python train.py --vocab_size=8192 --parallel_block=false --warmup_steps=200 --decay_shape="pow"
Each number is 50 + 15 x the weight over the matrix's rms, rounded and kept within 0 to 99. Layers, rows and columns count from 0.

# layer 7 MLP gate, 512x192, rms 0.292, rows 28-64, columns 128-191
48 29 51 68 59 48 53 66 69 22 45 40 27 61 43 58 66 42 39 57 65 48 76 67 47 44 48 38 57 56 44 58 39 52 49 65 49 51 44 73 63 44 49 51 57 46 64 54 55 58 62 16 24 98 65 64 53 64 31 49 79 47 61 37
56 37 41 77 46 49 55 39 59 38 38 63 53 64 88 66 52 18 61 52 45 33 39 57 37 49 31 52 59 56 68 47 40 47 34 39 56 40 35 40 48 59 86 39 77 44 70 63 56 63 35 47 47 42 61 14 75 49 39 51 39 52 29 61
37 74 51 30 62 43 36 33 60 25 62 47 59 66 59 33 49 30 49 53 53 34 44 38 13 37 21 65 40 84 56 41 53 53 67 89 53 47 44 59 39 60 44 29 38 53 29 45 42 24 77 63 48 63 54 35 56 55 44 74 51 51 61 99
68 77 68 92 28 54 78 43 76 89 68 32 84 58 50 18 38 26 71 81 66 61 65 61 56 36 36 61 46 62 33 67 83 30 39 71 48 36 42 42 50 55 36 48 40 64 29 67 30 65 29 70 55 26 64 26 49 27 28 75 34 56 59 52
54 51 36 41 46 54 62 66 27 37 64 57 26 37 44 63 65 52 52 58 50 41 47 51 68 36 56 38 56 55 60 34 41 46 53 39 53 59 55 35 45 54 39 28 37 44 17 52 17 55 40 34 61 57 45 80 52 54 69 61 50 42 42 39
53 42 45 44 58 30 39 58 52 73 70 57 57 43 56 44 56 62 39 47 46 67 63 75 56 48 76 57 62 85 62 50 37 52 60 59 45 41 39 13 65 25 62 59 60 52 44 27 36 57 43 56 49 40 59 57 27 54 68 60 41 60 57 56
33 43 46 57 46 41 33 29 41 48 34 36 44 65 43 61 46 52 89 50 44 54 29 48 58 60 31 41 69 64 23 51 62 67 61 52 35 52 99 45 42 43 47 66 59 56 53 40 59 61 59 15 43 40 42 54 41 60 59 52 41 59 59 54
20 56 29 83 75 38 57 66 72 55 52 26 70 53 62 68 45 51 49 71 44 57 14 74 59 55 41 45 47 59 27 67 74 28 50 60 20 60 34 52 43 37 55 62 62 47 75 56 46 56 36 46 52 71 49 64 67 60 33 34 38 62 51 67
38 66 51 42 52 58 46 56 74 43 49 59 37 40 27 78 67 75 48 39 44 79 31 55 45 48 67 60 53 59 22 83 69 74 77 46 34 45 57 12 40 72 60 41 52 68 75 36 65 69 36 50 76 60 56 34 36 45 74 66 41 43 48 46
36 53 49 83 28 48 37 62 47 62 52 46 53 75 56 78 18 36 43 42 39 61 43 67 45 48 29 72 60 38 41 26 48 63 36 33 58 38 51 64 36 79 65 43 65 61 34 36 58 48 54 47 27 71 67 41 17 32 66 41 54 08 45 70
77 53 42 77 66 54 48 59 47 42 56 48 40 41 65 30 44 42 55 52 35 19 56 44 62 37 19 49 47 55 57 48 44 57 43 51 59 59 34 38 51 42 52 49 40 61 55 84 32 57 39 37 37 56 47 41 10 52 73 48 54 71 93 32
72 34 43 42 29 62 32 65 83 49 72 50 38 51 53 71 40 81 76 47 30 54 54 65 90 34 39 44 49 42 60 52 45 34 59 20 71 19 27 52 61 55 34 98 68 59 67 88 52 71 56 58 34 58 60 46 54 34 44 50 67 78 29 31
54 59 38 48 74 20 29 52 60 49 61 89 61 60 60 61 36 40 69 36 46 65 33 52 70 46 56 37 64 61 57 48 48 59 39 50 62 45 77 58 30 66 49 48 47 74 81 45 57 57 61 57 49 46 53 25 42 91 60 55 46 47 58 54
62 33 46 46 49 49 71 56 64 35 53 55 25 41 52 69 49 45 99 59 25 36 31 51 68 24 72 23 73 72 33 56 57 74 80 56 68 69 36 32 56 62 77 64 65 61 36 27 45 40 17 50 66 56 57 80 47 39 29 63 65 37 59 31
65 48 54 55 67 89 16 46 45 61 33 54 23 39 45 71 38 68 65 24 38 29 31 37 27 36 60 56 63 62 66 48 50 40 52 72 38 89 47 53 52 50 38 46 46 48 55 66 36 78 19 50 39 60 45 37 56 42 41 56 56 27 57 54
47 43 41 29 51 28 24 33 51 67 42 26 59 48 58 44 44 53 42 36 46 37 36 68 42 54 34 39 47 50 64 49 44 57 65 03 53 23 49 47 42 59 49 46 55 32 85 67 48 69 18 43 84 59 55 32 56 47 73 38 67 78 60 56
57 45 55 49 56 61 42 57 61 49 48 38 42 57 49 57 45 39 33 27 56 48 53 33 45 51 50 57 68 41 45 35 40 51 43 20 63 52 66 52 67 52 45 48 48 45 75 39 34 50 46 48 39 51 55 26 46 48 47 56 40 64 63 71
34 27 66 69 59 53 46 86 44 53 44 23 56 48 46 69 42 43 99 43 45 52 44 46 44 58 22 49 63 61 75 42 72 57 32 62 44 32 47 40 20 54 71 49 68 21 65 70 68 59 20 41 24 60 69 26 84 80 53 32 44 37 67 28
29 45 53 46 72 51 36 54 56 34 38 47 96 74 59 75 49 58 37 44 52 54 33 61 39 48 64 41 74 46 33 33 48 53 80 61 84 43 71 32 63 55 60 38 43 62 44 53 73 51 53 70 49 32 40 65 49 50 48 60 46 68 73 22
49 54 39 48 44 76 38 51 39 42 28 27 58 69 55 79 36 40 37 64 42 66 48 60 48 26 74 63 24 68 47 42 42 42 38 55 65 48 68 48 38 53 40 49 43 62 43 39 66 60 53 49 52 56 47 40 52 68 85 54 54 58 68 48
54 29 51 47 42 59 33 63 74 63 51 42 48 75 28 51 51 39 57 38 52 51 60 62 80 39 77 59 49 56 42 69 34 63 46 57 47 78 41 67 47 61 35 43 51 56 36 70 61 51 52 30 74 39 45 28 35 39 40 30 37 42 65 72
46 28 36 66 38 80 37 55 61 56 57 46 62 58 29 31 68 52 62 27 66 59 26 66 53 42 51 77 39 53 55 62 48 30 52 46 59 51 52 48 61 52 64 74 70 48 48 23 54 36 36 56 26 41 17 45 44 65 41 84 62 19 55 69
57 61 37 63 30 68 62 55 27 66 48 71 50 63 55 50 55 56 38 81 36 46 35 55 53 24 63 62 35 36 41 59 63 56 76 19 56 61 60 00 57 51 66 41 49 58 60 49 82 38 52 37 60 36 44 37 47 38 60 59 41 69 61 49
30 27 52 38 52 55 71 41 58 39 47 51 34 40 37 58 37 55 63 55 54 38 59 70 65 74 46 49 56 57 61 40 62 61 53 54 42 48 81 39 51 41 63 57 77 52 52 42 32 40 48 49 43 61 27 38 27 38 82 39 50 75 53 59
37 35 29 41 42 49 45 70 45 41 45 70 22 50 21 60 37 48 58 58 66 50 51 72 61 61 67 33 38 56 65 40 53 26 68 38 53 53 67 41 26 63 36 43 61 41 37 15 68 26 66 48 64 55 20 67 50 74 37 86 67 47 37 49
63 55 57 51 65 41 32 32 64 54 47 57 57 46 55 33 27 37 59 76 41 47 58 51 71 68 49 50 41 80 42 71 40 40 33 33 43 65 36 49 66 45 82 58 56 62 53 35 52 51 27 67 26 62 60 59 28 61 32 51 52 32 59 62
57 28 49 64 49 51 61 36 34 40 58 83 42 47 24 55 35 79 41 53 51 37 32 49 62 60 52 57 40 47 55 51 65 46 37 33 45 72 47 46 43 23 16 62 52 63 42 65 62 35 73 60 28 42 55 38 51 43 36 55 36 92 74 63
33 60 66 65 58 56 25 60 40 68 63 47 52 43 49 69 49 39 78 24 42 66 42 49 45 32 40 60 71 44 55 38 23 50 48 41 87 37 41 71 49 50 34 58 61 47 29 52 89 85 29 31 51 54 29 22 45 38 26 37 45 54 34 33
83 53 67 49 42 59 36 55 80 15 62 39 52 48 47 54 56 42 57 34 45 49 49 57 58 54 57 71 48 31 46 43 33 48 56 72 46 77 42 21 54 60 71 35 58 64 40 55 53 57 56 46 54 51 48 53 39 57 52 42 48 58 63 55
55 38 64 38 32 40 35 76 50 43 30 44 84 50 48 85 63 42 88 16 44 58 66 52 21 51 45 53 55 61 62 51 53 58 40 18 25 49 44 61 44 47 59 39 43 56 75 28 45 69 71 48 52 71 26 20 64 47 49 55 50 25 27 49
67 43 39 25 77 22 37 61 44 37 46 74 62 23 58 29 75 67 25 69 53 39 54 44 67 28 63 38 29 86 53 34 47 59 37 15 40 60 29 48 54 51 41 77 34 73 35 41 38 79 33 56 28 56 31 27 31 65 41 31 67 49 58 60
37 51 47 90 33 46 37 46 48 45 62 55 54 42 51 40 42 71 71 62 47 74 40 60 35 50 39 37 35 38 48 61 49 31 56 70 35 47 50 81 49 69 71 53 57 27 57 40 28 68 40 37 36 68 42 34 50 55 82 76 40 52 62 57
72 00 51 45 60 58 29 64 64 57 84 45 36 46 64 89 32 24 88 45 52 62 41 45 56 32 51 73 72 40 59 18 36 49 62 60 53 48 44 65 66 77 62 64 56 51 39 30 52 52 43 77 43 37 44 37 49 46 42 74 45 56 42 46
37 32 37 00 47 67 70 39 63 37 51 75 47 90 51 37 38 60 36 49 68 56 43 31 49 32 60 87 38 47 51 67 51 17 51 51 51 43 50 67 31 55 58 58 47 63 59 44 42 33 41 34 23 47 30 63 27 27 24 47 21 52 16 29
48 58 33 25 60 94 24 75 24 46 60 35 43 30 74 54 49 44 56 50 19 43 74 69 79 44 56 40 60 28 51 38 48 36 34 46 31 52 37 70 57 50 52 47 72 60 35 58 50 31 33 57 46 66 23 33 27 49 39 42 44 46 69 55
74 69 75 30 30 37 56 53 38 47 63 52 33 58 55 55 30 55 59 30 47 41 45 52 69 42 31 70 49 47 36 50 50 40 28 57 51 44 39 38 20 38 45 35 45 37 47 89 19 88 54 37 55 55 60 25 64 49 38 36 59 61 46 62
51 49 50 18 63 55 36 37 32 62 63 68 57 44 34 60 64 10 24 63 51 61 61 56 76 62 79 47 34 65 37 13 42 66 35 59 70 38 60 27 81 16 53 68 73 32 53 59 43 32 57 73 37 47 76 50 31 53 35 72 58 45 74 41
# layer 7 MLP up, 512x192, rms 0.324, rows 28-63, columns 128-191
66 62 46 46 36 60 45 48 83 60 45 31 72 48 70 37 36 45 60 55 41 26 44 42 52 34 35 37 65 67 48 51 65 47 29 56 55 65 45 59 48 45 55 54 65 33 35 32 54 49 51 40 35 26 52 37 57 61 41 56 59 36 41 52
45 50 60 58 30 27 70 49 75 45 49 56 59 39 58 56 52 71 37 45 52 34 79 51 50 72 89 36 45 27 46 48 32 70 60 57 41 63 35 78 43 50 60 74 42 61 43 45 46 44 37 49 50 24 69 68 84 31 48 63 28 62 61 40
54 63 41 62 62 49 69 50 68 24 34 55 49 63 49 57 59 24 46 71 04 47 35 51 58 68 58 40 54 52 36 63 41 31 59 53 26 60 46 56 21 61 58 34 51 54 31 62 55 27 33 43 89 44 56 31 44 56 43 69 61 66 42 60
48 26 70 00 51 37 34 54 66 54 34 68 48 39 57 64 56 59 22 28 53 47 39 41 38 84 68 40 56 28 69 47 32 56 61 45 20 33 34 53 47 68 54 44 60 20 55 37 69 71 60 25 50 55 57 30 60 71 39 27 42 24 73 49
46 36 55 74 69 69 45 41 46 50 42 63 46 49 49 51 49 55 55 44 45 61 46 50 50 46 54 56 61 46 79 46 45 44 38 69 42 56 38 53 54 41 51 53 72 63 70 62 60 34 56 59 56 50 63 26 49 46 36 43 40 43 50 29
53 57 53 51 48 50 57 30 55 35 61 55 47 41 93 36 54 51 61 80 37 50 39 32 58 53 30 22 68 40 53 73 62 44 66 54 57 18 64 68 25 77 63 51 48 18 38 53 57 47 57 55 44 28 56 62 80 46 19 33 52 64 58 36
62 40 55 43 59 56 63 34 48 53 26 41 39 35 54 57 68 27 58 39 54 25 44 48 61 83 55 43 38 49 39 45 45 33 56 61 47 64 76 35 47 52 52 60 39 59 59 60 70 69 51 08 49 21 30 60 53 53 42 45 72 41 56 44
60 62 42 27 47 34 58 58 72 46 50 47 29 83 44 43 23 74 42 44 69 49 65 48 54 56 33 43 49 53 51 50 43 78 56 43 46 57 36 63 55 44 33 68 60 74 61 68 51 43 59 58 33 42 31 69 31 76 25 35 32 65 50 64
50 47 65 62 17 68 47 70 37 54 43 57 58 57 68 65 45 55 58 30 47 60 63 65 47 66 35 58 42 59 65 42 59 27 49 43 22 74 49 72 32 37 64 41 56 00 69 97 41 67 52 50 50 60 61 34 21 43 70 14 53 50 47 64
48 61 66 35 55 64 45 72 42 81 30 31 73 32 55 37 54 60 65 78 58 31 50 52 56 75 79 51 47 52 61 52 55 44 63 76 30 48 61 28 36 54 68 48 65 77 40 42 45 47 33 25 31 82 66 60 56 55 52 61 63 58 50 85
48 29 80 58 62 41 47 38 42 69 51 38 59 46 59 25 62 39 69 59 60 29 47 29 49 30 16 63 52 62 47 55 59 74 75 56 46 50 48 47 19 32 58 60 29 25 55 57 43 69 36 33 41 48 45 23 34 70 60 43 59 63 65 33
76 44 31 54 29 56 73 55 67 53 36 49 36 66 25 55 15 65 53 54 53 54 48 47 48 55 41 42 28 75 76 33 58 49 44 28 57 45 68 65 11 44 63 83 41 50 67 59 56 43 20 58 82 55 53 56 37 37 51 67 49 63 32 71
56 84 28 37 77 40 28 54 63 37 55 88 52 46 40 51 37 54 78 46 37 60 35 62 67 44 55 35 52 58 68 55 44 58 42 44 69 52 63 33 41 49 65 32 43 67 56 60 60 72 57 56 26 58 46 32 48 76 70 69 63 54 47 44
59 55 69 55 49 72 23 62 56 77 46 56 39 79 63 23 26 34 44 75 73 58 40 35 39 42 44 54 86 39 50 38 33 54 29 49 48 54 37 42 42 52 62 53 51 57 58 60 62 58 54 75 39 58 37 31 41 52 69 31 48 60 56 69
60 56 72 36 26 32 50 77 37 28 53 60 55 29 76 66 41 47 58 44 18 70 34 42 62 46 70 53 29 00 41 45 53 51 41 23 31 46 35 69 57 44 62 36 50 45 47 85 62 56 50 40 52 70 45 58 55 77 41 56 88 43 28 33
33 46 46 59 59 30 44 41 25 78 46 37 54 41 51 38 41 50 80 54 40 57 45 49 48 66 57 65 62 53 43 54 26 15 44 31 52 10 41 43 57 38 45 36 61 43 65 61 68 47 41 58 38 59 45 60 52 26 59 36 41 61 55 54
42 54 51 57 50 66 48 54 40 37 54 31 47 60 65 32 52 47 40 21 50 52 50 57 43 48 43 47 44 68 35 36 45 49 64 42 66 50 50 57 57 44 51 59 48 61 79 57 25 51 54 36 49 45 57 59 28 59 72 57 28 63 42 39
37 68 37 53 28 75 77 28 62 64 54 35 58 69 35 58 50 24 65 36 13 41 44 68 58 28 61 65 28 31 65 40 75 69 34 22 39 49 61 60 35 36 45 63 49 66 38 43 78 23 42 26 59 85 37 66 48 44 47 30 38 18 63 67
48 76 67 52 37 55 65 83 72 35 87 25 39 53 38 10 55 46 27 38 63 32 45 56 35 68 56 34 40 39 70 69 51 63 43 74 49 52 31 34 59 79 42 47 46 38 57 40 14 46 62 77 72 37 36 54 61 79 52 63 58 02 32 80
76 64 71 52 50 87 62 55 53 38 40 58 67 89 81 75 52 43 57 50 48 45 42 85 74 68 74 63 39 54 54 80 45 32 44 38 62 28 49 57 55 49 43 33 38 42 46 87 45 49 42 51 14 66 79 61 53 49 28 19 42 61 63 51
34 63 43 71 79 57 28 37 68 50 17 58 47 54 53 52 50 44 67 59 46 40 23 68 71 36 45 37 75 70 43 45 23 56 54 59 55 49 39 53 47 51 73 63 64 50 44 55 45 49 37 44 79 60 70 51 36 47 53 49 70 60 47 25
67 33 26 29 48 46 43 37 46 49 51 52 69 54 72 54 62 29 49 50 42 45 38 64 50 47 74 49 52 38 47 37 63 53 21 09 61 52 49 31 51 65 15 61 48 72 37 62 48 53 56 33 52 42 52 74 49 63 44 27 57 28 52 54
18 61 57 31 41 47 59 71 09 45 50 60 49 47 23 63 37 70 50 68 78 43 38 36 49 50 54 26 60 53 44 26 76 53 53 40 38 40 49 54 61 46 60 60 67 51 49 48 54 56 92 50 55 67 70 81 45 38 79 43 62 44 75 47
58 28 66 69 42 74 38 37 72 35 83 46 37 65 54 84 64 61 43 65 40 36 50 67 51 50 56 45 90 53 63 78 34 47 56 58 44 46 54 28 79 37 58 73 62 56 46 53 26 53 78 37 40 41 45 51 26 38 44 39 41 46 53 61
45 75 43 64 62 53 64 61 30 41 50 35 37 62 48 41 78 64 77 43 32 54 73 72 19 65 32 61 37 79 46 19 57 48 00 72 41 65 55 61 59 43 30 55 55 25 26 34 57 60 63 41 63 60 47 69 73 46 39 61 25 35 45 46
32 65 38 23 53 51 59 87 49 31 64 68 39 57 58 62 41 84 48 48 52 84 46 31 34 41 24 14 45 41 33 65 24 38 52 44 41 41 56 55 56 50 39 43 51 25 51 35 63 58 60 40 70 60 29 34 54 34 33 51 58 54 39 58
54 54 49 36 75 66 63 61 34 21 72 55 28 67 36 65 61 71 70 35 48 68 51 15 44 50 20 62 31 44 48 52 52 46 63 38 52 61 38 43 41 28 28 45 51 58 27 52 50 51 42 52 54 77 53 54 36 64 24 37 57 46 46 80
38 49 45 44 53 50 40 27 61 76 40 61 94 55 91 33 57 37 46 50 24 38 29 68 59 57 46 54 56 44 31 57 82 93 65 28 52 59 57 51 53 58 32 57 57 48 80 62 25 50 39 46 68 69 48 64 34 69 48 66 65 52 34 31
60 48 53 49 47 48 64 38 81 33 42 76 47 72 65 64 75 45 52 66 58 66 50 66 63 31 52 55 77 59 61 47 53 71 54 45 44 66 45 53 41 50 49 61 62 54 61 51 62 52 52 32 63 43 51 29 37 53 70 60 55 54 32 44
50 64 43 30 73 70 46 34 69 70 64 15 53 44 69 24 51 47 38 79 52 46 72 51 60 35 19 32 55 16 17 42 61 62 62 56 52 29 55 46 60 28 16 45 54 32 85 70 47 41 45 58 53 28 71 64 56 33 20 52 00 83 65 64
50 47 58 55 55 50 41 51 35 28 38 38 63 71 22 46 35 47 88 73 44 80 69 56 52 59 44 48 50 75 56 67 48 32 25 65 58 37 95 63 58 23 48 04 18 49 41 51 59 47 54 31 65 29 38 65 46 44 63 51 52 67 44 66
71 34 67 63 45 68 63 48 55 49 36 53 82 61 55 32 50 60 48 32 60 46 31 47 74 45 33 63 22 46 46 49 48 57 31 44 60 54 67 47 71 50 64 62 55 37 37 72 29 53 25 50 60 69 23 65 63 29 22 44 59 64 17 49
56 58 16 43 79 44 43 76 72 54 77 43 79 35 47 44 53 57 82 30 55 47 76 44 32 35 40 33 31 62 75 52 49 54 46 34 55 52 46 75 33 41 34 42 66 50 36 49 49 22 57 71 40 65 33 48 52 44 66 88 53 60 78 73
57 39 36 37 45 45 29 25 52 46 51 62 49 59 40 49 51 77 65 59 37 45 34 35 33 55 45 63 60 52 82 62 61 45 47 50 26 52 52 47 49 34 77 42 60 27 54 46 39 50 68 58 68 21 36 38 55 77 67 57 42 44 47 48
23 41 46 30 34 39 92 61 57 57 38 28 52 47 64 41 33 37 88 66 52 35 48 74 42 26 58 32 40 55 42 60 48 63 48 31 45 50 72 47 55 60 50 58 59 71 42 67 44 58 48 46 56 60 72 48 58 71 60 77 44 36 44 51
45 62 35 58 48 31 57 29 64 60 45 40 33 47 63 62 73 46 79 66 49 40 70 48 57 64 30 41 40 35 44 41 52 26 67 70 41 35 57 55 47 58 54 59 39 45 40 21 34 65 37 47 34 49 40 65 46 63 45 68 48 64 33 45
# layer 7 MLP down (transposed), 512x192, rms 0.22, rows 28-63, columns 128-191
35 50 35 75 74 73 38 51 85 29 42 58 55 74 56 44 32 26 34 39 61 46 48 69 34 16 49 67 61 56 55 42 39 43 45 24 48 30 52 67 40 74 55 49 45 46 44 55 69 74 62 34 57 48 66 56 30 39 30 66 53 40 55 55
20 20 48 21 42 17 79 48 44 31 20 51 54 22 62 60 51 75 41 62 70 39 48 60 58 58 42 56 42 54 45 55 63 59 57 62 46 81 41 42 43 55 34 59 24 61 32 24 44 24 45 45 41 67 63 78 15 50 47 53 68 89 42 32
43 35 29 41 58 31 60 48 69 36 31 43 66 22 68 38 53 46 56 27 70 58 72 41 23 59 84 65 41 66 65 57 42 41 27 65 50 53 44 51 41 60 23 49 38 54 40 48 28 39 49 60 57 71 33 53 44 45 40 48 46 81 53 81
35 30 47 34 57 73 42 39 62 27 45 54 68 57 67 70 76 83 32 43 19 50 41 53 68 61 35 86 54 52 40 67 43 68 67 53 61 62 38 60 76 49 42 50 62 63 38 23 69 68 58 31 30 51 20 30 41 62 36 38 49 24 69 57
40 57 51 46 39 47 43 56 47 63 45 56 47 48 45 46 58 35 59 45 47 42 47 61 46 51 46 44 56 53 45 41 35 57 62 43 58 42 52 53 66 52 45 35 50 45 43 52 42 30 56 51 40 54 46 42 41 40 61 64 50 44 38 42
59 30 57 41 50 54 23 66 51 48 56 58 34 38 62 71 41 33 35 74 62 49 41 54 71 25 40 49 59 59 38 61 86 24 20 39 76 50 45 64 69 34 49 54 36 47 39 39 20 51 69 79 41 44 58 31 33 73 28 59 48 56 59 30
55 78 69 59 61 39 56 42 50 43 59 56 30 43 41 54 42 45 23 76 36 63 63 54 41 55 57 53 28 63 63 23 54 34 46 55 47 63 41 82 62 50 50 67 51 38 51 87 84 71 60 40 30 65 47 69 57 89 64 54 48 55 41 36
47 65 40 57 48 35 53 54 77 53 22 26 47 26 50 45 45 54 67 66 39 65 54 34 45 52 27 46 43 21 51 64 48 34 35 39 59 54 61 46 11 67 25 32 44 60 81 55 60 39 72 62 52 46 60 36 46 48 29 71 69 40 49 50
62 50 60 61 41 41 85 36 53 61 96 69 57 46 48 77 62 68 39 53 38 35 62 28 41 50 40 75 47 39 78 52 39 35 45 42 27 58 38 41 65 25 30 37 26 49 63 51 30 69 69 56 36 56 61 67 30 46 42 62 64 62 55 54
47 42 50 58 34 64 15 76 36 56 47 56 72 44 50 74 52 49 63 59 57 63 64 44 28 56 66 33 47 35 44 65 89 57 42 58 38 27 71 45 69 48 49 14 89 68 55 41 39 50 36 46 26 72 57 40 39 49 42 63 57 66 49 71
51 36 66 39 58 15 36 51 56 51 40 60 61 47 42 39 64 33 65 49 53 46 56 22 54 41 85 25 55 53 66 55 56 46 65 32 65 40 71 46 49 42 53 55 42 37 48 79 57 41 25 04 59 60 40 53 45 66 65 61 34 59 37 58
38 44 36 61 23 76 64 40 56 54 49 40 49 38 59 78 70 48 48 50 40 54 61 47 80 63 52 32 69 49 37 64 60 61 60 49 53 37 66 84 52 65 57 67 30 40 75 74 67 42 37 54 33 35 80 67 92 26 55 29 34 45 45 51
48 34 67 69 38 60 75 47 39 54 38 20 50 46 57 41 80 42 25 75 59 36 70 45 31 65 33 70 44 37 41 50 41 45 67 53 38 55 20 47 58 37 40 60 53 29 44 42 34 38 41 43 76 48 60 77 65 28 43 36 41 49 46 60
44 51 47 58 58 52 42 48 32 33 35 19 56 36 29 56 75 52 51 55 60 28 73 31 49 50 50 61 63 56 30 29 80 38 69 49 89 83 52 50 49 43 73 61 56 35 16 29 57 56 65 67 45 54 47 63 71 53 34 62 42 67 24 49
24 56 80 42 48 54 48 52 67 44 60 44 59 67 53 60 47 78 57 52 33 69 55 46 83 50 32 73 59 26 64 55 68 54 25 24 50 50 64 33 55 67 39 46 87 74 33 40 41 92 46 45 53 44 59 68 44 56 38 45 75 36 38 40
55 45 39 63 49 54 54 47 61 43 69 52 62 47 52 39 60 62 62 72 23 41 56 69 33 50 38 38 55 61 52 51 71 35 49 37 39 72 71 50 54 56 59 53 44 73 55 49 71 31 63 51 24 42 47 62 58 52 75 57 61 47 66 51
45 46 44 44 55 40 53 62 56 46 62 48 72 50 48 37 41 58 56 61 42 47 51 44 45 50 47 47 38 53 48 74 65 52 42 62 29 55 41 51 39 53 49 59 51 49 35 59 57 53 36 56 81 42 48 72 64 56 48 42 65 42 60 51
37 77 52 56 35 82 61 39 55 75 87 39 50 39 65 14 77 33 64 54 52 50 78 50 68 37 74 51 53 27 53 42 27 55 61 45 97 65 59 78 56 70 40 23 53 79 52 68 55 61 41 41 64 43 24 56 51 38 44 45 45 75 72 52
61 32 23 47 70 49 33 41 55 52 82 45 49 54 49 52 58 60 51 45 44 37 40 60 47 29 02 48 60 45 67 53 81 27 31 30 33 52 40 66 75 31 20 47 20 59 38 58 34 42 46 44 24 50 25 62 44 52 36 61 74 84 29 37
72 52 52 55 45 76 38 51 80 28 72 65 65 62 49 53 52 47 60 52 64 52 38 46 68 70 50 48 45 42 53 70 58 60 59 33 69 52 51 42 60 62 61 60 30 39 70 17 47 46 45 16 54 35 54 26 61 45 75 46 61 37 57 40
37 61 49 52 41 54 62 65 54 39 39 44 60 83 35 41 49 55 33 60 48 40 51 58 61 60 52 33 58 54 34 72 63 56 51 48 46 39 64 50 67 67 59 42 26 54 59 58 78 58 77 23 51 28 41 31 29 55 43 42 56 57 42 54
62 47 40 47 39 54 44 68 60 57 25 55 39 72 40 31 61 35 44 22 78 39 66 30 38 58 48 44 48 50 67 51 80 58 54 50 72 20 53 42 72 73 68 50 64 47 60 56 55 46 32 20 60 36 33 53 44 46 38 75 55 24 46 52
19 24 52 49 51 39 39 65 62 36 40 58 58 30 76 70 46 30 62 62 87 36 58 55 54 49 56 37 53 91 76 40 41 64 31 23 39 54 64 56 53 58 58 25 46 51 61 43 56 46 49 35 37 66 69 43 48 64 84 65 55 59 54 59
65 51 52 66 51 63 42 22 63 47 57 57 26 54 46 59 34 39 61 73 63 32 34 59 36 38 58 59 53 37 35 45 51 71 45 50 74 39 47 52 58 48 51 39 34 65 66 66 65 52 40 68 48 06 53 56 68 47 71 16 38 57 42 54
45 34 48 40 62 72 62 64 70 47 84 65 41 32 67 27 54 53 51 77 49 59 19 46 64 44 62 41 56 68 74 73 63 51 36 53 57 71 30 44 52 29 63 95 72 50 46 38 55 55 34 24 41 54 42 54 29 48 53 87 38 48 42 60
55 64 62 46 47 40 45 67 13 69 49 62 50 49 54 58 60 78 58 20 35 42 54 34 65 48 48 63 67 44 26 71 54 58 34 64 51 57 38 54 61 66 62 53 37 85 52 26 71 68 33 46 48 63 70 65 85 30 52 34 52 32 16 63
48 41 42 25 72 46 37 66 35 59 60 43 50 44 27 50 46 62 44 56 41 36 53 30 77 43 41 55 55 40 71 30 56 61 44 50 63 52 30 34 66 26 42 84 74 49 55 64 75 41 45 61 50 39 51 36 45 38 38 52 17 48 54 66
47 58 75 34 48 83 47 55 50 41 44 59 69 61 60 44 56 40 41 47 36 87 41 99 43 51 52 72 33 59 58 72 59 59 67 51 28 45 60 43 37 56 71 44 54 12 54 52 26 71 80 19 62 56 66 42 75 54 60 34 57 47 56 30
46 36 71 44 47 57 23 59 73 43 37 63 70 39 76 50 50 47 61 41 38 54 84 48 38 55 67 44 38 72 32 40 71 51 26 33 42 45 56 53 52 71 55 50 50 57 38 64 68 65 60 46 57 59 40 42 44 54 28 46 46 40 44 36
28 56 26 50 61 54 51 62 74 33 28 53 27 44 77 18 44 58 74 40 46 65 64 43 83 65 62 34 54 66 27 66 36 23 45 66 43 52 62 66 29 58 36 40 73 40 40 25 33 65 43 79 44 58 33 41 48 76 17 47 37 34 75 57
43 38 45 45 29 33 31 57 65 80 69 82 63 70 62 53 42 53 53 15 71 45 40 38 42 81 66 42 65 70 74 67 43 69 53 55 49 45 47 46 59 46 63 69 84 39 59 67 18 31 64 36 34 56 36 49 46 61 22 51 50 00 43 46
59 53 44 41 19 59 34 34 26 58 60 51 73 54 46 20 57 36 64 59 55 61 52 39 27 44 39 46 31 52 54 39 48 39 36 24 67 47 52 23 68 64 66 26 73 45 52 66 58 61 56 50 70 54 44 46 57 59 50 63 63 52 30 62
65 62 38 83 34 57 58 44 55 68 62 32 67 38 54 50 44 86 49 25 76 68 47 60 45 22 38 35 37 52 46 23 48 75 69 73 65 39 35 59 45 47 64 50 38 39 41 46 58 54 23 73 62 50 56 32 54 55 77 54 52 47 74 60
57 31 67 24 49 45 65 34 56 63 55 42 42 74 43 59 60 47 38 45 45 58 60 59 59 55 37 57 78 61 63 35 50 57 56 53 18 51 34 71 56 40 34 34 69 54 61 37 24 45 46 52 44 66 36 42 22 52 47 50 29 59 11 48
77 35 36 89 31 35 56 45 64 56 38 47 34 62 34 63 44 83 27 64 44 48 12 53 49 51 87 42 51 78 53 43 58 63 67 34 55 53 41 39 55 37 28 35 55 40 61 59 58 46 44 26 23 35 37 58 73 34 63 44 49 50 57 36
54 56 50 34 85 77 70 66 33 62 63 37 14 55 41 39 53 43 52 61 63 46 62 46 38 37 16 43 60 70 43 63 53 48 63 61 59 46 19 72 61 37 46 31 60 67 42 33 46 39 60 73 32 46 57 40 49 42 30 58 59 60 49 31